{
  "d_mlp": 512,
  "init_std_up": 0.0437,
  "beta1": 0.95
}
Each number is 128 + 32 x the weight over its row's rms, rounded and kept within 0 to 255. Layers, rows and columns count from 0. Numbers have three digits each. The size before them is the row's rms in percent of the matrix's.

# layer 2 MLP down, 128x512, rms 0.202, rows 109-127, columns 0-127
096:139154092116113101140080108111162122084140078145094155135121145140114061135099096169172187093101110173099140129153131151154073091142135175119099151107182121141131167191125084102096143099163138148121169158154125149154174130166148160098192100150123049170152189123124104165148153121145110126091122144139173181146081131157096203148184144143145153146105164221160157132159173084206138156144
101:163085083119123121127101115131119132147158174078104113174168102133129124138109143180143155132061150094118159105133148118109105085089111088092151161121163167172132140089080071162160106159128036100095139168090153126091138121135173110167178130134131107119143129110117129162138111125097125165131111164125027161122115150179184123126145139187103122128114101250144120126133118182157116150137
096:177112102125113085109121105153176141116066149124162160105124129071133110151167139089169114135159098116139102144119143177144116075123128094107144109125137135098177115139164119088139174116122106148117137097045124120181118146099103112098133105113144128171190182154120078131090143143144168124117131161113147079177067147157122130108173123174128144128157169095157071124126092096098172103150
091:126137074146124128117143174100103172068114177103109070084081142141089131150141113120132133110116148117115128066110128147096104158138142105162109168087160149121155078225186204112109068123088139139136139068104132097123140135133140172142114170122148124105135124121145100127125142108139116088138141156127158144113084105172125170130116087143094159163156182116165049145095100139180116150143
094:142089082169140150148162130124152059191131138193146085125155173133117112159113108117185152159170132127119083145136155149147067099155102176128161064137195108148092171162128103115113086154171139149065189128135154091182154174172042055111113124159142153127084136127106155107085165126147126125173118121188081082088125149158119081206147129142118101128189119095175175155099066200173102154137
093:126125082155137092161080085119123111140115149148073152135169163147120102103139199165098062129131156127146118116149219075133147132130151165168114081157112214179109143127121145113134123116158106090156121115111121120116129104163140151137084133111130106119080110155166124091139093178203119116138054169114099168207075142068092085130106096136167114120106178118215087117160129136158133077111
101:081134139135046133166106097163116105119108145134078091125110143101100165111108072121140105131109144142137122131200089066128115043124083138141152129080153135119142151081085118118146080189110201121107116129127133111124147183135148170142132133105098091186129076146137132141096151082084133118105151155106121182128048145117135125127118087142157055175113147104150089084124213149098104145088
092:102152114143088120080186061142111174182110168114116101190248160092175117127080149083159098147115107169130115159149148112136134045107121130164122145136131133090116162049126035128210158138077069134170089146125146127101092120118132112130136144138098107150120151120094132118213133154150181151116051168118189113127104115149165094155077111144084156146121115162144099098125197172160098190152
095:084157131109139090187168073131137081133106132165128143148142172150122098122100111111112091074133068057114098124124144091129123117143119105151081145122195041113127173077134113124141113154121046136094116152184157168146108104139129128143115132079140072146156162158178165118103145096143118114133098091081156143123087141157154145083121128129143097146104124105177109199103124128082057150142
160:080125117120121105151121083115136099202120133101159111155153123062116101080105064121132129107187085122146149158109098088074120120141120152167131121190108126181127198118137108078103055122182089088086143161113122092146133114125092113085117084145175127111105117166083130101116130118121160119163135094091141171163111120088124153098117084129115139143181118097140150162166134116160135170158
095:120176160100121118102157118148138088107050123110095104139137080086124131139142071121134134120137122124111061112177119143122126138073133105136155169107122140118078215108103134118149054116207095160106122131042128081127121112109028099124130110092151097116095110135229076058093175125102156129132134123159193082088086155122129095051091144156107118136148141156106089157124083121145180119140
097:119082109106150173123143160160136157168124124175192106140126124037139120154142121129134145137085186108144113144101130105138107139147151114135126125127153177111198177125130130129135075136070159090113133155043116113178112100146139090168041114137133165174140091125175153138192159134123170199127129141066155197125095161102103102084162180133112085145134146163111183122113128137102128142083
103:117153102082147093108068164073094075122083135093181094139126165158165075108135105152138125121114186132147120162174169113196110050091132099172126161117101138138141171108175189064069100093033152087190152083124094103175112171125149126156114069113153132117120146155119117142106160111108147129117117095122130114102155143080118137115140109180142193175195138174143168156109090140196138165093
099:141144132118101139139187126093162081092082111105154164115139077076103142146077089121142042109089040168120136123109173150117118046088101092153103029139069138125046078125141119159050141113101114171122141191083139129155202134086094131115141106128138110128108097161112146108082121141084141131115157148138095082136072103152180137095149093080118110153175139096126104106102161110146155156100
097:170105129126098171138119141144120138126151079133114145143105172102119119147128121093152148137135104113154126147118131122086071175144075115092107106139193169149146149131146175128154107146094141151126169095089151138177117144145161123115112141098132083155151139120114165156180149104175123154120130120156121091148155154137156108131112166171143206157156164167135152165099146068073083126159
100:184030103139086111114122148075139136172111126115067121099126111145138105095176114092143133085071094151118146170191115121119160093103137074112117127128148112148144099243094165204108044117112088131088114113166116149153137132108103125089139136059123081133110186097047117128149097150091090110128140118114175109153133179141091111103103107128154166114117106170123164172156142088166166151105
089:135146153100100141106101180115132111169127144148111138175181156121158117163136153123147104127135090125176130111136170105141113099134176178128124141142173145116172142112157152158133125104098177179111064162207193124128172136091146107131108128175149090169162122091075082126150140149143143121132121141158088079154169104113165080105129130143118120175145115151183113096091180131066154132130
105:146182088193119110094133099092104127135137104087064113068112149154145137130101096168153171131153141117098110104111091136028157135092100113042094158112152120075078069076087102175167199122122101112148118169174133100119173097160180093096150154141138114124060145103178138089104152179089125116116115147100161088119121066171120166085111159126073142077094077119146196104126131110068109132147
106:190179135172155162105108085106108130109109134071164070136164129132082121129119139134144135093125176100205143101117177127126095156162095145162185081118109178155184130079110145089092073114170151145192068134101166161126151148131122137152091125156148172099141098185175166117111118137157172204136180116159114146113158200129159093114140144141138082167102153092162164144224131145179130105123